{
  "d_model": 768,
  "positions": "rope",
  "rope_base": 10000.0,
  "rope_fraction": 1.0,
  "parallel_block": false,
  "optimizer": "adamw",
  "beta1": 0.9,
  "warmup_steps": 588
}
Each number is 128 + 24 x the weight over its row's rms, rounded and kept within 0 to 255. Layers, rows and columns count from 0. Numbers have three digits each. The size before them is the row's rms in percent of the matrix's.

# up: layer 6 MLP up, 2048x768, rms 0.0206, rows 491-525, columns 128-255
# down: layer 6 MLP down (transposed), 2048x768, rms 0.0176, rows 491-525, columns 128-255
# gate: layer 6 MLP gate, 2048x768, rms 0.0213, rows 492-526, columns 128-255
up491 097:129135147142133145176129129113141176157161111125144139135117146149056089127132124126139146094112106118113149103119123131109134104136133122115135109116119098135127126139132141069127145073111162112126173097142101105127127159157157103111164157109100129130121155166123092151084123166129122126129109052097122139130108128084161140125140156111149121131154163093170159078103120125126138121074
down491 101:097149155150131136118086135152132146130147129126137115153112152148145118082163138109162132135114134115158122113128178109126112128138121156125152132147096100148180132121111129116139084168123100173096096120103121160095156163142119125119099155143115102143105135101104149127101082104100116141136138139161120130069179131173131102163108148131127145085111079111146136116172140110197138141153
gate492 095:134081129122100148104141166170148124173120127088153116095123082135120132157097107108151167082116123096132077171108158158145125131108167141136127099153110141108099151170130164150153159160119156110154134094105135114128133184125121157167105111113128139138131198122096144134141140111165126154117100145148142135140098088117116116128102116134127138062135095127116074145120133113128115136096
up492 095:108151105114118135146127145143060141150141159111130124090148110111065171131127109137156082143148140127144107156140095109090101102048106151132158127127146138150140102113104155114161109137116124145103109141128140090145145094107143120163146106095100071143105118125089120156137149141084109169185159147130159101109179135094170092159154131100117112135146129093102113098121159106096178109176
down492 097:138114110125141163118117098118160144106099134163101091119116158112154132117130139139122164128110121084120096097114166159077122157160102146130095109097132167101102134109142159153060080140120141104150165102111143078140155174183139103104107131181149141089162124123148125111128051136092140101146162131136119105125159123130170126156097135145085078149119119123164141126106068160130103162122
gate493 103:109112131113127118126109112118102131119161104143129175135114127155099103168128117112150135125162142126149085127161134176136111145104103106138151137127125122132145132147126122140122119172116161134117108113086125091163124173139099138152117152136174150107102149144134144096181147115107152122171122135162103135120166165095077121133142121136100107121155074121122115194137125115118140136103
up493 102:128143139143087113087146143095097086126159168169117140144099158136120142114133125147106123172145132102096142151155093132148104141137115149151176119157097133102092121140100133142148130125111093090134169102131153115105156129162159127152143106157147092113122154153147148159156124143147117161136138138148152105099169140094119114143140142168116127141138118118131099132102112111130086136135
down493 102:148126171150117081109118114152118085137160106148125140128126158161101151135145174095150157100132143145104102142129109110099106117116116126130151162132129170172101113111109142152131145134143161094187155135099125124132097146155104071111115161145165129140145112160136127157107090153084142115100162125123125114114127129082143101120121119096113115116114144188121190114131092135169101138116
gate494 096:137139131137155131142125124143162073146157123137159119137159113157094131123140150090131148187117142167137111131093150112087127142081154125128182165059141108107147109116115085134139095101108125161109115124124126097118155119151121138110108102100127116136113174123125126122112100125076168127120118122083136136125134128146113123103097130134142125121115131123081143184156117140076110151097
up494 099:108101158138136145148148090132152115068171136152134171129099167145158120157158120153113099117170141132127109113125138148130119167114081114133123100136076125130131111142165104105101111129184109110131147111159149093126167156149151106115161181158153169139162115097153140118151143121133097118124126155139184145134140159070110157079128166115115124158101102114158139143146151108140151085098
down494 100:128162134126108119129148135164082131169117103160133152121062143143073155140131114131107129120164128159166146135157154126146137155161084118132103103125109160175152143148133153129134132100142138083172133067116151097129096139124112116069141111120153153083142144163169111116138166149101129131084134097139174154098104159122145133096107144140119148134121159106163165129129145115111104163133
gate495 094:113139140108121103143166136152145115122136131087117117125113149131121131177087106156080114124126110150119115146128118149127077135120133130144140079112137075103114116133124089115140110153078122148129165145129133118144129128111108155154122179132128102149098089152105141129142120134136093154182144149116133124153118142114105160129147120122112163112119149125172122169085147064155156099152
up495 096:135127125112089109147140139143110130098135144176109132094158142106124136079144120096108126158140121176140120155111176122134110091120106109158130054164114168143144129088174147122125125133132140132152149117124165123112123120093114117100072134139126147123123106115144118153116146152124148121165142091088115163117083157171169149126139118098120193159128106175127134111156087131126116138142
down495 095:101128110128122098128070132131094130132143098096137126146096132164101148128134133103157098128150125100153103112167085123122112165083129150141095161126111106146126105165114121154176103121117093088137192110152103127112119134188121108149160129159157102133110153102127135105150139096146139124135131178181099132138153121141119137157117153148093120134115115094136112151104150149099134093143
gate496 106:115134138132141110108110161098143111160122160112123118120129152107142149100154118141082192134138125134160141135136144101136137125137142162136132120143100134115120149116149077126144104141146127101177117140117123146115118142138158167093100068127146145129106125087066098108097133105179130137139132157087126163151112098111131134097114125114138097110130150156134130150136137131069139086129
up496 100:115141135130124147144135110111150112167128116115111104194114132194099128124157126126080155118120177148100122167109160136173132127146143109182107110133135131130138135122154116112108085136127108155163073097148148185086124153143095137111079158151096123117101111127102099109166122122117175122139160133113119128114127131111099126147130146103163126156167140111117168188127165150110142179154
down496 102:144130169136138160110114084093149141113105116151090121127158135140125113099136136136112153123087124169126136134070132161126162120139120117147147104098130098130152113123118151147117135132113141170092125103104131144114147087140154154157163121109123129093137137149148141151113150181125171132141128122098115171136161096112144114156132096127099122136157114104127115091122132105148107151111
gate497 096:102103157143119123129143105135115143088150144119124113146112108113161172139131116083101148127116082108106182094126123141139112082127119207115121130156091152121142144102083157157163136128151122122108131160140163166130105156122192138120126131110136145109147131136081123153146085125142105110126140177160133073137154131144091117096129108159080133095143145154090121129113113134143078147143
up497 097:127122135153087148129130103103131123160162150141104120122119145152096138135116115088120141113142168118148171097121138130128110165125123147140113113144170128111161161116098157131088135179100115196131124075133141123139121129183092139114099124080109132173140121139167135183144106078131158141102116132145165138079174189140120144146190136127155117117155124102096134170104146124125148160137
down497 096:152134123134152160123187166099091140112128126123139098089119121134141110095189147113127081093167106151161119143103140157178136193081148086109156167132118168129165113106138130088097123126096108155131097141137179132134143099160140146161136160113079111097117154123144102126156096117141154161107150118154121094119118165135147155171134123126113112161102111124097133165129137145097132133147
gate498 100:081147072148148132168125144159115149144138115137132151134156182111145177113145147092154125128062084165184073120143131142119097102118166099118137170153107158103197123112130116089137118146097123122116157160114149122130163147117140107091095093070132104103124152086112149162098109102147097120130159091166162114182150102140134114170079116149124154143158102132087118133116136069109126124133
up498 101:110130090173178107139133113139155129151121108085140154126169149091117120112135113111173132148092110114149129130131114150171124124086157121113088148159149137079124104146069130158089139097064108083117136152126134145116162158101160099110127147130132139105131129115087135160143133136093164136132160150142143097120130118108136158145111137138149162133127115129091127159087132102098120132141
down498 098:161126140109115094119121145099109162145123110159095119139135113128127098139065138101124110098187108100091158124147078131163129101097117126177148152100132155164120128149124138171163160148119142103137124145128148147108120095155140119110132129106114131127121140120144114128111152178063128105092112116184156077126133146125113121107119119129128122156082138151155119124131138159149153123111
gate499 110:093122114114142123152142162135160124146108093100107143116123116133084170197183117147109110101102102108099137126135129099132121135165115158118126103176101110127127126121116163073089135145154113144164146165106111088113165131173129103124109095128156129145111103148092123117126124068147142117088114165112141151129113137122129102158106122136115113156154111127106161118157136153125141119118
up499 107:115088139185142114116131116152128145119130135127117099113140143100126146140143134122140093092126154137115148171124137139171133093114131168092146134144160123130128163139141155134126099141135098153159122109160086143088099093180116153129134129155161129149099116115123141135130164120148115129170153161141133141066138085178117166103114125133137098109140107146112160099143153175154114165124
down499 100:108119146186123103153099147118116129155125130150129141163156126129125135074121152124140105110141124141112125081095147134088126159105135099112113128137144117126130139132126146140126128133137153129096118114143090095170112108113060116150145136108150133121132135140133121158149122112120084110125131111112095120088131137136145171102147115137121107128147121145131106144115141137131094160106
gate500 105:100090145113124130120132135092121167142128106097115118124115099081131088184117122113150152129106145153096096084087133139110088157148095124065118141149079145105122132159103148131122133113119174100125137103160131118158155152140166163164157143125147125128110159151136104130179097133129130135162114172143124145095141149110084140152126156155147108122129143126140122130169142125104107123142
up500 101:085119145132162176110167124122155148129110103104107174179152142081110072131120121095172121108181156127123101136115119155124094145134112123042115081147070116133146118139122168175127110130119135121099125122143134105162136146089136163163129134143099131149127145141123127085168117139149118120147150146155083152080129174109103161099158109131129117126124137106111150114098141105106133115168
down500 099:108145165147122132152146159116151133104123095150116146148118149097132131146148128142124099096149133121103107146089126147120125124092125117135145065150131125125127105122124147151135122099138191126115093132182163149096095107090067092100134110102110165137124149126118107125125130126095148112116158139175100110096161145132113098164137133087119100150151124130086107091110115152134138109150
gate501 094:184104130127156104147126144110129099126141142139132146126145108141143113088089113143115126128140118112126118120114098094127123111124105113143158158138135160099138140144121129145170123117094134150113115091142139169134125157126136132144114160130118107105130125128115102132140162185122100133099148129168131172094156131152122114097090120099123114143085143133090103110133154143145139150101
up501 096:152122153154078142139127126122141152158096114105128096139119128142135111130136130115124131103107138119077135119127144101134129163136092144137118156118114125118134132101113101164109158105152143079121125111107114103113116121140101138121171170134135102102144130120175164179158114130142112125125165134121126127150128116109110138085097164145099146120142111087101139111127138091127160154100
down501 096:142168129071129120142171123129101113115133103121128110138103109119071113121130124112116143147111132112219135125126069136156145120157168131101141103147098156097133180109125127126157128136105124162146138134123124104093122129120130160162158145143112127142144122137107149123126127091116144130118133161076114090092097139097150104165137104130150108137190116148108119141158133139107129091132
gate502 102:092116108146119095139118087118137106143140131128116139150112112092168144117105129095133173126115107176140089130117120144151128131129082145144129132100112141099141141153082135147093123121151140167106129172174133143124155144154128131140146092146135103147130151129124136143138113148134127137143108127151129123146122145172134119096141114107112106138117112123097145137126080146114153104101
up502 099:101124053163157147108098095128125111101142118158145125138126127109156158080171111079157134148164147140081093110121108167147166126200090173141094135115131127118139110087114144145146102095110143130145118135140129158134102106097146130138101099141135161139168155130165179136113120122143125117123117128125092096096120137110136166107099154146119092175130121133116138153127105116126108146158
down502 099:126167140127131125153151117102136117115122093127085113144081158125170126127143154107116065103104063189071095119130106142151088137113111122159132100151147113111152095123091178133137120127139184162113137142134149132099143115132146160148150166102143141112130111169139117145134164116147138131125099110148158092134104126160121110116126131144090146128132112119131139134104104085080152089152
gate503 101:097148148144153130139140149141172118141122094115123186139091133138138103133138139120123116152112144148132127144068137132115086119149145120121180100114165138122107131154091106104120128134120114126161149094144104148131171094105107146123095099150130136118155101116146129096109113105152062134133142123131138137124153128106122118123124173165160125116092141084137099144113146155111110100141
up503 105:102127148123130115137185186116154145112111149123133134122109130161136085118122153105110162118110123125144143093109153155126128161143136123134134166128135143154136106155119120147131120117116089154164129082098141117105172158129111153125154100140158123130125101158157136124098123117148117154124132099105132166130118127120133111156127154172132160128091151111109125158121134141087110158168
down503 104:131142120127154093105119113111140157126084171165118053147092129155102098172153091142168153139119137136128143091123116144147131118126094144130134140115107107149162132126103137176091104165130152118103133131139125107124154126111090126143101107123128122153122126122079146112120114163148150118117144099104137107118142144115123139176133085136108060097166111169126094114128125111128102178152
gate504 099:106088140141122093107121126138143144148098174103118176087117141140115104102150114150138124129121165159101070117106120114084113117132142121104133116129145162107137144100138177131127097132150104104105159111104172096136110149116112133126124114111111108111101166137106108107116140096168148139129109146118099163132139132127142162119121166149132129112145137145117130150133130115098145181159
up504 104:135162123129083127131100088104160145114130147132096144105158155108139146150160130093141130111157124121135168109124146139165103122166105160142153124138117162128138126159102143099101129152122119112109124148144089142137127167131111071118144140096167175113102136175125101107137153145097141137086128170151163080142175181099170137142139115131173126148125169153112099104102096124119140092063
down504 104:127101103115074143130086117129158124135118120086137161108135140163172174117130129117110100105121145136148111136145135122136101081153144152139143060138146154090097086126070162073131123094094125128101147132117158137177107142118117080113112158101132108143101166146103098087098127086143121146105112129109111109147119158182114107095113115148089082122175138148140136154118128133129110122098
gate505 096:172097139127138169106092124108094161084130134119096124078122072157090142128139152107132123140132120146130149128128148118104111118128087127140105109143119130141128156099156162093129075116129140123117141149113075120092129191108126082175160106127144087109128166158142098114149142131160099146113081076165133104107147089111123119113164105088130104147113129168159139086158094065149134112103
up505 098:101109135160114142145140128137155111123141103138120100163147097116100125158165144129109130132126146100157146162167108113129141112172171160165120073144125092136162155058128158107134116112128128117151100133154118137140100081134120130083097108109149163138162113101143153199130141158139134064107131140125122136092137101200139102155127125117118176122148114141140123099107110136118135132135
down505 095:186115127094117091095103141094096133167153152147154150120141101115113093108114107140109100161152123123146116150123110160120150100102088097118138125098118143152133124161136164129113132164123135139175108086132117129136139175105102143146148135119108132097103114116109124093164104094207157136143147107141123105133156135058087156116118140162091143143142141153133122136115133122125123091146
gate506 099:143135147142162148116083135123115160109138080102110141114143116118096153137165147135165153101116127119119129141137136131134143111149126120132136099121113139127135114084107144102130116128128116169204083133113132155141113091122130071083117124175145150095144085109124124177140126141143141107138143122099106124101152126114143155182118099118131105131131128133131109113129103146138131127150
up506 099:132133132100131097149151195073159119105131128156148144118146136133121125111098093147117128154119173125142130150131076123103151132130081156163172161041118138110154163056125113165130147151131096103082112146153094135117112141114083160141133171106093120177146138118058181100167161150156144107163130089102126152092137161107106154129122099095087098138112131131163138140119138109137121100151
down506 100:134131117123134104115149177143121120205182144146116103121084081109099169148192147146125148115128120095091114142133133119144127107132125157140138160118141117162132157104153127098115108106165128150121112122125136167151086094123066130103090097099152115126128088154147112121116108121126114144128167189140108108158138127123114113109115134186160164124096139110162116153114155105161150158111
gate507 097:129111161136130111134122165097138164118106113156104165130124127136108161129127129118118142160161120173114114166111075094110142116119118141149146165133090168098127091083136169168156084134129111114117139104145133110100136096131172132140170130141165144168112153157119102101149127134122085139128172146095167148118149098168129138073133121118165088139126151127120115115127148165106098135127
up507 098:158145137120133157135101146155146164113105102107150181141148129109123119131100120162163134119145127166137138150159148138127161123097101152172116154151142086112143106083147160083144142122134066129124118140131129126110151166127133089114108158177122117148135092127177147105101128116153138104128102114087156133172152124135137106135111148165132134154151103164127123133112109139142122115157
down507 100:145155133156139140147137114165133117068116088161159133108165126123141117099176172093110113122117142102131079140126122182127114141140154149123136146086153124146150079079127143104100128126125096147148101135147100109110123096108114136117143102123110115163131113130142148140116110159147102137108175147109134087148129163109144115118166163102133159160129140128097134150124151141091094134135
gate508 095:138116122141143087138129131161136124126120077134142164142137171156100124107147106159126096092084132120134133082117155142139135127135125102141156134145135163128198155122105128119141089123093120135115099115108117109163122104090122113144120101140134180107128112131146132163103086130146100119145142123086115108111116127170133171106144104104118110098126110121123095118128115164101106080117
up508 098:102165101111140135130129113102116139117141115150099170133080165175092114118089144149160106153131099084127157111121122177079117131108170083135128130145103097122142147129134166113155140135146085098138126126108117121131146093130138151157102120142134095102120144125109124166141093093117137139103094147116100130169122139139123136128142118115147129135139139131111083124181105101111075136133
down508 099:158095107131117139104134093176123137125150145097162126103147143117155090113158106145105099092100144142152133155119174126095091114136170132105144120105119187082161131175131100167149138152123103116096121142077138109136156139146065099180126148094118131104156135136153120105153148130106118110112138155113139083114171118115135108148133181134120101100148111169154163126168161112147143128122
gate509 103:094164120145094129113106130116136163121124108141121152166144165140138129099120138096157130107125156138092109197100157137124120107136160100140128121148154113149129099101114135154066164092132152112153132096132143131126126168108166077137092136119194148122165141129120123161129065146144137135111156111111178139101144143140156110142132097094162105151128112142097139151100170096107116129159
up509 104:106159118148097149141114159128133138135129103113185125165140102128185171121119074127121131136104140110126109108119104148101116122101109070123139135148142148078119132146118139165167116092171108106150150083104121154132101115103123132088130161130122141118100059142156100127139105137117153125101135152123145127100137103094070156129121119134137160135109133106180163132183128109098141177146
down509 106:132110150123126127152142075121060141105126124126181137145163111145155122102147119117106110095153144092147145121142125113119140119110139136136135163158142105112152102104118119154097130128127148136127121105112146109123191141133081051124103117095104121096122144142085106120178124122157108124134170090115162152117146139156154141157072166117101084189117140118158164133106105121114114107113
gate510 096:119126173138148115152174150160149124125104168078130159139126076101135119135124106168135129143158153104171102121137148112158101148123096141127126132157155115120134112126112131090078133114142122158096135140152112099119155121140149107155144126092106069141115125094123104077147131131109081141135114135163140157092134136163137163162106109115082151102095133090082124147131137124128173098128
up510 098:147116176145136137124082148154143168130133112097149127113098127092162128108125140129102140125125190103141154120137094118130108074145135145098078130137135142151113109137100131115137154117105129127106137125147147102131101136127144105156124108112107138116102133137162117159152108095133112188135113089175136125135126152127110138156096071144137137132111147111170140139140128118116132102117
down510 098:158155138111135149141166113104128134133172144131091092123092144125166138139153152125156130145076138143150150109122115092125106092123156135067111176105117151122082130094125152146147118111113125110163153118127173122140124120126140140126121104165147172091123130136170147106125144121146162085140097146129077129126108116114126125144147116112147132165158158104133109130110158109151173116130
gate511 098:145107119109147137107105142128123148110117106132147120128112105098151109178111127125153136178132133121142127138133139138114105118130114137108140113130164126117163149148117105175087082147180119115148168078148147127197168127137117119162140126079145164150090109091148152145172144085133103123115112143108141144139163132133097173112110099149101126128146109099135178160136137154150134097167
up511 094:173112132132154150113145133134127149146161132125112117130141119151125108137073131138133148145130152128159139097140125146114109120138123121115092113111139096114154136144112102150116100165177094173110190144145112145116171162134108118131157165103143103141093084130157107127156137096143159104109110139141127131141117128131114146141178107080148139138135125122118135142167125137128122143144
down511 095:129126099125141165119139127138103109133141151160076149151133087126119136181120088167150126125114142186140172120133098145146115145117147144140099162092115098155115121135124120083104131130147133152137109146097135112118109100137116114111135108089138105090164105142093116127130109139088087128128131145154146078126158130142150104121163142059165117135131135102098124159121090113122116155125
gate512 099:084149114112101118121086173140137144116114119134136137169124132101118136168161121155132124134129113140093161084154148117127119135118119118118119121129135155095103103154134124108102118167125146106103120141146195100106091135113113137159123144101187079141124116155123111164166115107176119147141104135123147137131158161162166118086102148137141141136141134108138129131149105156079140092113
up512 103:130110120115115114088152111115173097151089093100142125142091151140150156104106146124161129119125123142111080110108091114180080122117160148142124110149140131130147176155128130147113066115153108109126093152132128123082143131131125152151091076113133127107142122155110117115136124124179106113140115092131132114157115143085162109143119123138105178142173169093127118095122136121143122172129
down512 104:114102141113147162139131101088157123093080082131124151117138132157109125106123124153132117073136127161108107109090085141161115131124138173103119151128146111154125138130130144089132124167162156113127113122121124112132108157117134125102135136127129118138118099135110100132138120114147163161134144104139119149133143126118145137106153126118175168145107152096123123118165142148112113100119
gate513 099:134106094148103160086142115110104112077145084103088134139078134139104108123157129132173143132139140122134125109157141112164132108183126087129114178113161123131129111109120131113149120101113170090141146137162122140103100110105118126134139100095102128134167128156125128121124137129120149127149108114140085131098180131128156113125171161117136116148138104115160108130098126143171143127091
up513 099:151185119126146148147157110158121124108126136178127134109113078123118115133113161138149105124120115103151133111156114153115126138180114191054147123111134142127154105122157115136132106133125119120111107129123117127106158169088100148141145108095053112100089131107131185143117118147111119148161145123169090166139098169100112110098127161116149162148125138107117138144151116131131137111117
down513 103:087131097151183106096103149145145117132155158157098155095172144121152131129118131132120150113102114127108132116113132173095125156150144136074127124155138143167111177119140164144116120092104130187137130167101095144141134117132119146117152109129132148180131114084131141156120133172127132155115131155111136121130093164127121122145175129140147111126059128130089097119191131094113134152093
gate514 095:106128143171128166135145086137076101068105079110133149159124130126111130125102117155140096134094094110083101144082114093088135097136122138163124172120154155125095120113125125128159176137125104113083130143119096149142078139120153120143100104127144154135106107129154103132163157197129148129149068116124131104168084110150145118166129160093130120127132114169107122110146121151149146102160
up514 096:104139182163127153111148158092101116128155111075050107103141094111129068122109124054143111133125137117187120167105061145136152092119115078088128113154069142104131105129166148129132140157153151114108092146114139147125091154098105121131117142110124127085126113124098123096152143124104178115142123142175100107125113109117112112075102110187163106160108127131113104110084159123132084129184
down514 097:120099089137110087143120132157088134109110140132142126129130140127125139149145131122139143123089115162120144106123139135103121143108101128132155121136107145125109120105117113149108067126131107094116100143139096090132134109114137150120140122120156134167115140131171156104138143121125135140131121142119161136117147141155139137144094162117130115165095143129141158159139104118115132152117
gate515 092:110100118130101087140121187160122166100125129102140118147123089163072141107162113121112152123121171092129129141106162115129109147143121108198121181141141141134114119067129124126159138116149137132080156155121096123142148162148072110161134114152137139128090127116136105126129123124094095132153151118146173090137129158144136135103098171162142147105148124117127122184119137119132163168141
up515 094:152132109125093104142145146137099138124143141113119086070143136046113110122135094116128132123160138145167102132146172118142135078129099099087152112164102108160186123121131159076144139122122140123152099105126105150130110153123148103125153128148125123111123115123092093115109119137104145113124133140131134145087142133118097174152159141117101118132138121103125119137138112115088105117115
down515 095:113111118148109090084149130169142162100089146091131141135101119106075132125155109156110151124121141123157126139078137159141139111160116109190117138151108129099105137145107086104161120144107152109153148113174135107118120142091141092152147149148171119120134144121124093093088128159148106109114127120120112125149142100124151168155124123111132116133154119132104104127119094101140151137133
gate516 101:109171118144100088091107078147115104090111137118127086113157128159109164109114149089093104142173116138131143133117146111134149114108123162112134109140137137118109126146100129135133110123160125138144107134103106102159106120120148118134124106133101133104148108172112142151126162143098130141169115132168099101157138072094107116118151144101138112161121178105158157075162116107125113158137
up516 102:114144136172118156155122061105135172137123135111132166107143110123118125148110097104157122120082130146140126135155139151143169122114127149188150203130119125104136129117090134148146124139079126132113113121127134158126117125127123107165087176152120078166132120107149121136135094124106124122109122131124133137158104154111142118132135128121123137168164099124106128131134119129125143112138
down516 101:117178160126096115125120078128151117143102064131144137097100124155111149110124107151094125135151114134122136106182143128102084097113164116094107119140091174136121107169134111130158143093128126141109126095099140052093133127162145108144146119134119115120136131109139115154143111145135133135176067121117117134132120109112106131116124133109111083140132155139135143084108146098107151141108
gate517 102:088096101138116105152112077100130148133139146101152133098122148098104115137128091107125135147138110123142122169161107116139096096141108194141112101156099152135187139114155102137171089114140128137123175134123143144113134098148149134130175157109134103083123127114097124142162141169100151144147113164155122127140102108078109148128181130088130134104119120140137133117112135163131122114107
up517 098:114119144128151145110105109091104131164142118136135100162140153054175127173144154102115163140130110102144136140124082127152126093160128120087104098126132145137134113126133121146138134118139105144159141128097130121093110079057142139130108091117165136158117132131094148162145137116159114105118097094162139127161106143128140102123121108143143138148124095112107134134128137120163121136167
down517 100:093099161140138158137142087120169131126161140129107127123138122128109115141107080088087110134134192130114099116164149128133150091115149135117085130148113140089156110130138134143156109174109157121134129106132156118120137159105143110121127154127098097148145106136091088148111128138177132102114136138079116136058136157152109112138147131131102133126106111108137146088123144103122110131104
gate518 090:148149129142159122147128105127121121087118107159122170103142098121118100166116094132127154140135147129156114146124144106117140118139136145165126128146087131134127135096168121087147137146107162129142101142132083131120121120094136098156110110143084125125113158089074110107159153166126100136140071067053105125082109103121121129131143111101111130086132137143115128127114086113092107152156
up518 094:117127130104176117115132147160107104127132122162139150149076092117153103137103103086101125149153144119096104134128084120128134099121109131165104174160146132145078154137109122109148101126149165140136114104151141076132115126162102115138169115143128127096194114093173124138165123148118129159140139143142137135128152123165143161131187128107156118125133111115159136103118134110145133160131
down518 092:077123134099131167115092149160117153150110125120123163146093145130138138131138101113143128123115113099133114098141087109168166132105149116090106096130138088095115096147122120150098129116074089130123149112126144114133103102136081082114139095119135136170108134107172122115141146122087104100141126123120147143135112157150157111117096129125093116154117130163106164144102111142115139097078
gate519 094:125117124105109157138106135139105119125127149135099135180139120130165115153142127150142144109154125130085172116137103140083071143106085151156158112132094131087161124102161136120124121170177120165144144118155098093148106113108119109120140123100155121096146112104130124084167134113080156149064109117110116095115119171115166116094131100124173120137118128170139107149130098129159129093108
up519 098:139094131153120113139165122108181173175122152171098148133115107173142161104115101156129108111102114106133116083131135115155125134115129091141129130129136093141112149110122112171151138142091126085088110101123132112099125129124076147179130158151117133075128133135125124112162137133123158130104156119097122120159132131148110122116117116132095129098163116140127097139124083146122115108128
down519 098:054128125130145103127128143164153095074109147159097124175138076094114124153136154120120163124154124114077182102110143151110090165125067160167123102153110139097167142154141150131093127124135133118155132144154154109152093166135107107139118152129162108165139099146090093117169123092114133102154160131131105133161179145155137140133136114114174138163102131157156127136135123106149090151069
gate520 094:158124123134129122138142159131109135139101126103148153140105151153098150131117154130175162108128164121138098131135127139120093160130155109146115102110124125118164147171111138139103106077122158085164158141093171130100122155139094112127102158141178133108122107115074131142128120127161142119149132135124086121151120149100144118135097082115121158114116115133120148133111111133148117146175
up520 098:104121136102150115115119082131129144130120125123152123114155136098186157092156161175161149101115136105103122107125107123116149099096144113096119148149156121143151117129108156163104153132107108147120084157107129125083145141138169131105157125118113138120120104117134140119109128118126130096129101134065100115133114118168142131149108116130123175115093120142121089110101150146119105143154
down520 097:125137132134113173136156116122131123122176119134097093135105091109130121110157109085123139103121110120140147105131113091134135124115115176125141104143102104137136161084100085097112098147155175165086135139114132152139112132124156114166136145134129116096155113131142115160119098122125133118100137167129137169117140124155110133116121151107133139165164117127105100128103103152097122137150
gate521 098:116135130106145160113096111128174163143114137137125159108114130125096124159100153114153142151109134136111084118139121102111172124141124141099164119125106151119123142155086127128119141158107092153167164158111113139138157103116107163151142108125164127133098115147130125094150114139154113128091106125129110139141099111097106119074151141136162115149112166143168126151118133080144172117175
up521 099:141157156143141128122131142130112137102107107103128112102125106140143151166117113125146103144108189107103117146158086109113144109164146155134150153122137098142093126092125116166148109098150150107101121169109078131113108124149152140099114108091116101168126097138152146136106124150159131143134088113118155137104086097126139107085126114132125164155117105058137143144121116087154116119145
down521 099:105130136097108139149102137137177140156113096138125160122133122080104126137094173111110131147156105106158127119150101107107158154121126114146157102109108147138114135145141094119164136154133123116091136083143127100137134116113121120189175122138118121112124124133134105132119128154141178180128152152076120143095177158107121098143114131147112107159148122119135151110099188136142090123142
gate522 110:111116090125141152132120128123123136115130085077091141105127167139143098137129114087124148122179113088121084134167173145140051100122132155087109160136117080148158153136111145115121101144141080136132127147091112105126132140141106091144116140150145129133123140130150149105167115116081145131102069138095111168112145105127142104119119170158088111097185094100148164149151131132095161148131
up522 104:086151146152141120103118129109168130133129100115129107145135165096163154078120089150100131093153137092116090097118142148129150118112161131117101109118120148111115147124120152135129145106102161078137181142116103135094125132156086120129120159115136105119106117150155125108142115121112119085117117119102158154192125138088127096137156118136135102126103113126093157142124129133152131073095
down522 102:096129080123138140121115125120136142093130116103116104142118155121121136147109135142132081106146159130096145117118119137137098158155114126100127103155125108114138138134136140096094145122119112138128138157109127118149149092144027145130111163138138123089121130155148069132114102137089101126172117129107100138169139112167115129134142188145178128113130125139111113083123123140143141108105
gate523 096:110088146112129149140138097137101137106102168153097165164139130109120142164107112109134161133100154065109130139158095123173091116126143149109129116080108108149134084091162115154129102159097097118136095148086115103168115141112135085155135106143114153131101143103110111131171140158120167134179103171151097109167114162147116124058101099107131150094135113121167093133120171119131139117166
up523 096:168132124177157159143112078164115101142150144158133112150155167109154121153136167128147111157083112133123157132150127134139145145127109115120159103139123140104137134160131119078067086129183126137086106155153142107120088114081140122131149065184130161082176137106143112125102143105115107111140149137161134113129131164116159115113101086134126113139140099126147127172152118115145147190138
down523 097:114068145116098135146134128101115126154127175138155167165080109117103098079174114121166102139109158139198136165114109165166140170105115154131127110103144104130144111095149120135128137135118146122177109132158165150092144092146112134195130110135102121176133127144127150143160156132198163136113141142130177110056122103136127074142130139154131176152132139128154101132144179128115170102138
gate524 102:144106116141129131136100167155132142137152152144142110151124115142088136131163111115141105149094142157117153101153142139119165116148107131122156125120089160152105131128129169109132051103124177109130188113126107145148101108144137129188127106163162101107074168175142114126130116120125188115086112143105129141117140126102112159105117179123109095120159126135097146155173083211095135162109
up524 105:109157132148093173135118091082099123127153106145103093149107137159127144066120167119136111096107131111145117060166105163140154117141119081118131079092126102107123160120138144094135117148135128114116127154080133120151143144127098163158117148127173128141137116088132093129107149127156131104139124105116110138082081103171133089119096153120148121084152127170122138174147144134125137102168
down524 104:134122126143141156124149094172154125113136087117122087129075152119108134135128129147136150157144118069137131118134094135157141086096151172107136126110131087101124122152107086159122147094157115150129119100150118126075128164127102117150098092130105115096143095092081113137110179118124125155117122094165154116178127136138146112143114106118159146113122115112147083140091156114140108095187
gate525 098:144150112121133135106063133104128081092090102127192116150127151123111127167125171177139116116126145118127143122121133113122124129127087117163159118144152124119125135114120138074113163116138146145128133159081109158112117195136107111139103163175170113130111168120131102092123107107099151162129128138087142150138162126150095082142167161150128149169158108160146090123141162133159124129117
up525 101:106104116097105144129092085107099126153162113112119145090131134130152173114122113125129164198112116114131103106136100173114123119130118125085121141153107128143125165157135144111147113083144149121140129118152145117178148065134110188145080138080104160078134108138113114159117120134107159085098151106131150135107140115116115130100116104104142090079119137138113163124126145115138109123126
down525 102:120132124151110190156096149126106096108138157119117083136112163150130164136159124114136118105101116138127139126146094148150133148146144130156107162109125130116148129118151162133105140078132162121180133135149175128117132144144067095150113126141154104138103114147113159147106084137100145144154181134133128129105101128175160107178077118135128125130143136134153132128183145153152131137103
gate526 098:093102126145119153123133130128173161109123128138146156112134139127104106149132163139148074116092139154124100151108089109123096149122133152163148126085149189111135162139137136127116120091136116092148115104086094079139128135153118093125134145126161152152123102135149184124146067107141116153157135141116077123138109137133105140081100127144113098126135142105109157175144087126096154137147